Weights of a small transformer language model.
Architecture: RMSNorm before each block, rotary positions, no biases in attention or MLP, untied embeddings, capped logits.
Each number is 128 + 24 x the weight over its row's rms, rounded and kept within 0 to 255. Layers, rows and columns count from 0. Numbers have three digits each. The size before them is the row's rms in percent of the matrix's.

# layer 8 MLP up, 192x64, rms 0.293, rows 8-41, columns 0-63
108:145081162155160128157079161131128103137137114162183135101136111113102126125144140178145174131075118135116134108118132132147119116145123088141124127131173148070123124141129124087140142127127116
092:134110115119116121098126130135128121098136110136134089128110158139125121148164097125089121116122090163117107089161122161132115107106070139113106114128103074119170091089146145144099168174130131
100:075131142148111122097118164118116122135145129160116137114096136114122096171107156102088176093120134140100137105110156103135057144133131090098150095160140141135137125105148134124078134125125132
103:157187108126145120082119108134133145134137177117103147124119124157084141112133101119148108129170182105108163132140173128098122120111140112110128126141188117132155172138155115103144109141134115
107:070090187109113123127137152157100105149142143130098107178119161096109144120099144108134121095152100110178179132125104126110122136140147100115149112100104133137112108149112154148128156128109129
098:162140144138119145133119156106144095129139101139125166104154055151104142144134112124148132060095135138146132126150144150116139151105128140104114145169133177123119098111105165081149151108128129
095:148138093169094118090119106128117109149125121109123105121103102122116130138072118173101123167123134178125156146092153098122125144111162105147136145118111130089119130139134126160121183107162169
100:134124142115126136132095128096123134091081130134130164095181128093141141151132158140150111173088122158139096166137123146145143172106112134079176152152144125149161117119137127125129117136173106
092:119088172124160155157161194087113089147110134136147135125137146119135087151130145131136140129127109149093165098104137120108151146128103170138118147149165142154164153123142096140111108101110147
095:135113161141105123086105174123168112141126171154163160090157132097132104091129091093161109123115135138129140111119108134161174155137139146122119129127142113114128103128122060110121154145158146
109:106157113147121104101159122065157066161117105132124114132126131151133121122122128142107099130111130127141125151112161109089150146099111152118131081124141124079110151068108112112103157162139135
103:106175179126107171129166131149128155107123101127089128142139134131115127147098117112136135077144106161129168127117105124074145155095077150125120111130096121150124136108123163113166107114103123
106:087128140145151151059133123144108101129148138152111096124143129165095115117165107162149122154133144143133136112126091135113092104168149140118154114137142102167153173141178140131141085120113110
096:148180144101128170144148141109150131129126158138156129120136164159157126137147116138074087126120147110120151134130156128143167140138139156126118113147138146153098162193165091134144110146152169
102:151158093142150111143147126105176094122141142101138141086086072115112136112123170129158096091139090158130119145140134104175116111100144111137113121134167130105096111089120158154133134123145135
107:097150120162152112132121164151144153136125130164150153105122132130148083125177145117123120129180141130170112148140104150152132053130119117097101098129113139110110137112106173095118133126126169
092:144167091156146088138147135120152129143118150125125154104158116148116125104156081112105105082099136131090142139126149193113142160128165136148129135123113146146120132126107156079127093169136160
101:143129157122106102130118135112090184099120138098096122135102179115141175110143172110090148153125095094107138151096103082131136174151146138109139135142143100126132105130137121095133144164135122
087:105088140108123109129088109115121142146164122087113116166079115149160149101156143116163143148113157125133145113126138114116146167136115130149152089105092122164138113156123127076104101170095125
094:149123098117117116180128138096118131138125109121136117164094100132126134129081092144144187121131143108139138118140093112120143108086149122140131132108147140124150097162109181141115190140172098
105:144140120129115149133149130104128121075146134134111139116165128111088183095128079119114087115117150132138103066164173110153165114172142130125129110129119153147150139107132117154147138086142124
097:112124163119129132149123162138122125120098093139104097114074117152115120136108111122099161084116154166134127124079168123112125059137113146158131137118147127126109158090081140169134130150141119
087:117106087170098109136102127132175161147112118162119132114159065173090126135128122117131176100137123114099088129156131132123143104124128096153115118138157149135169117133140118100086132099131148
099:138138110149162153142145113187134067155159122149138128161153153097152135139142125150124116135164105138120133147150110114082111112137147102162141125156138119121102074171103093107121132107153151
085:160094125165160123136132139137109119103141126144200152104153112125159114169136086165135148143139122123135155116087096128146123109068104087100145112137138150127107125133094137119124153161135154
104:104137109144135121122178082084139136118112121124150073142137134183080135090166114134143165114124111120130136117110090132134145117122100202116120101141165154117138129143118134126123140133158110
105:144096110120183109109164116137103165145134150129140106151152083160107149131144094096150158151131140093109134120128121154121112078137078125110122159101114146109143121161100097122107175110139129
094:104137145135118093156093168125132142111111146110137159080106150117151106092143143137122085150118139095092074116129157119149160101148143140095131114133113132127109140130122194150118102084106133
094:132157152124107137123146091109094122150127151132126097116127132118141168119130141132105169116099134103132177124149123110118128152202096125170144116084127133121105167126142135142089181118084125
100:081105153105119137104094121149140129134067122128126114145157086170119122109172106117132108072132136122172133140129116126123090078122146136127145174118131154100092119108108126135129104164125110
085:134084175125141139147091129124125133129136103173142125145207123142165116120123102139152153171106095109120115139131182103095118104144132116124087139104125130145119139120118167120084129125158122
104:122113127141128180130186114154129083152119111147143094136120150116068140081140133147107147101130116110110104156171091128136114134125081159146144143157142099133145148132118138102108128145166153
102:102084095141137088121062129137131120128149126112153128086086116141132076142135106109074088125145148105100113131108115154170155137105128146148087129123105138142160112115122124142137116135140166
100:074144165133118137154133109066135155181157095142135153112118134154079163140165110110136135126120104156134095133133102105111093155152137098141112152116106118124133093135139121127111112091130097
# layer 8 MLP down (transposed), 192x64, rms 0.161, rows 8-40, columns 0-63
102:152093152146133096148169148134116133132129132168132152185156074096132204135131155129125116145117094141132097113139152103137125140144108094097107121110115093152148151132124135101104110147104130
099:098145152147113126118141142134128188112147091121098079147116117145151104118105162124152118147098154145148100140170130180176146148132137085137185123130103104119123111130145157132123145133096123
099:170130114104111114139118118121101106113137107123160139106152070128102068118123104129146138135131079186122144132097125134137117109109183117131139140156105140125167110134169108170119128144088131
097:135088132149123132116137124130146150138132126100100140132122145091137149155098172129141134115123113162129116152113140117137085101078095112114150078086177087145145136109149124089148115077094136
107:096100101103097126139160122146100138183116125157117095115091124109138103160159122095099151143134137115140136101124141115095098120164124161104104130110105088104137119127126190155119133078138136
093:133138131114141130108108127112151100092095144126149120120115142140162136105123129119123090151127166057088109136101100100156122092121161098123128090133109166103150155165108111120090108133171105
097:119101126099131148163158118113132149116120116130145139138133126139143155167115140123171139108107129103163110173089107106123069145096145133092125092129113156141117076113124111166151105180146096
100:110115175137085126081142156130133102081126100131073170118138158112145137142110154137117117142124073106168147152127092086103151124131111100130125126161140151092147102114136131116147121125155121
092:106153119136115083098149129152165125138121169120120148101116113117106152097105145136128146099148151110057097113146135137097122143140146124126177116145089114080101098090113157116149156125126106
092:105160116150173138178157130074131114132107112151156069166118125116127090107119095149175114144105118135139110129118165134156143124117147129116174145106127113151109131128108152133160114154111093
100:107128150129130131147114095137105144099179126103085133141113109167118092134153113130160160140087131148177101143125104135158174106096110117161130167126136145162110112127097113149116125185116123
099:100100122100114159115118154167118140124146088115111119096112138149186120095135138115124097146136096130110093129154140147107078129165130162141151117125151110160112132080159099128076118095123129
105:125136124107158119132055113166107115122100092113136126133131112144121132148133137117155113164108162119144147136120112157093101111084090158150102129137122158139106101186123118122115183123137167
088:091123099149108109108116130128138140135112153124088154098154104111152111097128131165088143073142131132086100127107106149125113127145129117126154077157132124084126142118186171123120142132103090
100:093119136138138170158137118155121163135119122146095140105124160131122115137157156133140118142128121163107160085158110086156116156151159140153169157177134140113114114116143073170150111141156106
102:148121122068149140126120181110074146101128147118133098110101137141126122078103124100121090151145114112137169104146118087145123082136087120140167100120106130128150126114103144116138121170143123
093:113117119138077127121135096148126134119141171116132185133170125104106107131103096140180116165139148115140125122162141112163121084122174109112170124140109083128145134123143163104173131129111126
100:107097158171087121138133180119121097124177111148142125139169133140141107104121108092152130122120107132160127143154097139089140147107109151148139135171119111154133130169108158140109144105072145
092:123153144152177121112103123112126151140130167153089112127116121095148148167116124135122185155140197177136139138135147145120096089112108164127151096128116142149160169119100137129127137124117144
096:155102140112121094117152153127092156124102147152126120145081116157126100106162122148150101130116095109129099130152182113149170117113132135072084147098140111104158139165117143107130106156104123
104:133144182145114143099155122156133129099130186121110114102142121128165111137137175163115084150147129120149152151126110182135101159161173168094137111132134136128125164130149146153129115108132111
100:108152125115165136164112116151117118146132121130184129091098098135067126124142164132153117181086114129138118107166142113150107146106154143155120138103113110139132131164136122169126097183113125
095:166116145134154105129105118136129156125134073118149104164157135161169131130154147136135117129098180148128126133117117152169135151143122166137088160155152137089122073112111096132160159102120131
101:172128137136145141154117127131070132142135117161134137095098113115121146082121117087148101138143081161151158109123118132124118096096173137138156119081088100127138159159107098121124130148163110
090:164148160130149152141133157120123084139131110119137120090141117151130078144117167091134130117154129147135121113169068100139185135081103130143138161111113143162128119130134092154093133129105115
107:195118133130089105146100114095106174106143138114136142102129141129090122168130116092106109156147140115135152132126156104107122161160127184115104131097131127139135110133165135117130089111184127
099:131178138151144134106127109138090093074100123133129088120147111138127136132140099137156107156099160097122138095126125143085125110082117139118102135159120156126167164149089132113094172142105110
091:151106143104150167150101124122156083115123116149135104133131157143132149107152112146142142090134071138135182091097120158112090091108119146116152121123134140097163112156143109128151101105156088
094:087155088130130159122077131084107122145142129172136151096164162109146101100110118110141089103170141148134141144130138084089146154127165109150144115136091109119123129130164153111133114142139110
099:136126107089119123096156160149134145149147116120119073140141087122100109103141114120070108156116098098099063125170129128164123160147155118137159160130149103131152099136137126108129121107128107
085:156137091110113081131121131125138131111126114093094154146110210147132104136151131111094082127182167117141148128156142145114160081153131136145146155124116114142113125116125094147149117133130100
100:107106048106139147103104151160117125135121131090168118124142115145079110121144147094093114138124144112124085153105092141117138138147140159161087073157114122119128136131157112135127131129099127
104:183172143152166180132174158167125136075105079120163145112145151129169123130108118104117134118129156105122122138143117115129128139169112164126140116135122152123089135113115141134141096155141109
# layer 8 MLP gate, 192x64, rms 0.297, rows 9-41, columns 0-63
107:131150114092154144148130132155133091125162148148071144130158126121150169120147116169164128103158107112099102163117121088125159148128155135093086156117120118132134127142154132158127112086177125
097:113141173109096149175177120131076093153142112140160158152135130116114148170153123121130165119128138138134150099091155099133123126107135138074142125156114154168099127151151119153130109115157127
096:120121123149120113143129126120127118190120156098117109142136132090134190137127131166106144127110170167143139138132152132115115172114133179094169121146170128142129162166097120123141132148168097
106:101090188121162118112207129132082154112102090152145115103129166132112125126143119125129173134099145155123102139143108106137159105116115120131104117117106129121111127125124123116093147103089098
088:142090114120130145105127138097121107109103118088132160155119117138144157116117134154094135145122147126099131156154121087145136054117186101105094146106137114104131098147122159126115089091158146
103:075123126133098154082085119151109118134152118167112118110155107128130112111106161157125125138119150089127161157147133125142152119157146162086114151167120068124153170135139115130130096133091130
107:142148177157128139112114103092131119098105106161116139114154176096122174132101117135118155104132122102143103178088158132140162117098127166133147111151096142112119099089161127110109130099147138
095:138119135144121105142148091160161111119154118157107152111127171123100144157126075097165153132096144112170108118146151114119146130120136136134140175088114156156102093084092126145120140137099095
095:102113147081136138138159086123162189101144154108150090157145122111098123139134120157144118125112094114121117135158135124117167134122156106117135124135109156126090133141128145093173136171137186
100:174115127135089110174151114112115109112138169146135143140134125086151068105138144117121139116116133143106114133104132135126133144119122114081152140058076133100142105136142093148110102101098120
102:087095108064118133131129151144106137166122098148118132147113105136137161136155116135089166137128107092145070105127174146148115118125147121116108155063124134142157117109154136113104119109145123
106:144135109135120124117176131149121119153165110133081045119148135123109132151089114082082136149140142126115118134117126130134140104127112125110133117172110137126145172112174136084124122147122173
097:131155143077148160136106172135132128117158139095150133127184115113150104125127142111119118121143135102110154098109102096096200149108170103132097117122173132127114091118130111156135105107121132
097:080110131096091108120138156158142104133100138151139122147115122135106101115137114111142140084094147109100114137161139129150117131176109112104127122120158162114145150101140077137159127184098079
099:129105124103158138117123107167102128119156127144095105102088169144096138143170096178136147087144152105082108120136122141108135151152147144079101147148114126100111122095136100155093111109142136
093:104118142114146128123111137123131130111140120135139147160128089087172144121131127108178134128160132072148123164117158148140113121091176134130151112172072145133133116097165137148169126130083112
099:107095131118090088130167166115131156118153087137145171124139101109142133105122138113128114141106122146132107163104094109111168141119137188163176173109104112138137098161135128144130136108106136
093:121144102125118133113152161083156128154135124153146153141110113138192133151115096089082145131122132098125146158138144111120139123100133156079135118128106138121130172131109170072140152084130148
103:135159114127130147140076114141164138089143161149156120125160208123090146115121089143131140145111140120155116131076144152105115155100142149105115099151135147141117119106140097134138165160128120
109:093143162165125162143114102124090135125123157158157149134140157072139157151142145116145109112109116165153112120114129125149142143119163116085167137144112112103140113127154115152080189112155137
108:154163124159156112117114110114151151161172127133136135090095159099087161115108100111090113144105105097130094126128148096122138107070147118105158155137104130160155109122156142115144150115151101
087:124144109139133166129118159145068121159114135134142102086148140062131143126128114128148081125148118145112150128090141144130102127161115126128140177153104097102089119142136119157127159156177117
095:147112097128119147154110121106117125128146111173133093112198151079145154157094119105136127087093120144116141138111109126147073167137112138176151114111117134162136120145125119124122126083115102
103:153144111141170103120122133135157130116127141179130128124117137112108074091110121113130122087084118169121106156120148102130135084109125106126170172163145136116120174133137159146145129075109115
105:133115158113105137119141110116105133138148182175083133076140115140132162129157146137120127154138139138149184121133142064118125107144124146146150120092098150161099107126120129099090142162144109
099:146127130121123096121145160143148155155131111102129133139143124162159144131104074100074100128124109143110140155151147124186147106141167071130154105134152135162134124117118121162100099135128080
099:136130115171163111098132180122081144085161102138161112112113120139119073139084147138167097134107162107132149140123150144145145098106135135112146149089108136137130144113083135117136140127090147
094:113123112115179144142142113098111083130153092115127133150164143087151111122093150163123138159117138135133156140104139145074131135107181127143105134100129118099092135146105172134083121116145092
088:121181122066140144152146141094102160136124104125173127127135128107135148127112119092123146136089182118106135122131131092152112154097127158126155115097088170138089136161118092142120123139134148
083:149100113161135162149172158130088145152101117110152087131193109138139102127115113109156162152090148123132109125119127096116107134131139128112102119169107101104161153153137137094125113122170158
101:119080113145141107124146152147084136151141123106128094137126164127074136119113175087083152137126181132119081119140151141140125083107134094128124113088140130140115154135145121110117086152111114
096:124158169126121138166154139173121139143152155090152111128141141127112123097143156098124140153084194137109155119098160151113145132139156124169135138071133119142141117139130153142182138119140115
093:127105121101125120130155128156121149163125078137101118107145092166157140125144124112127141074143144107112148167124150130106158201122129171138134106138119147116124162100113170148116110093112098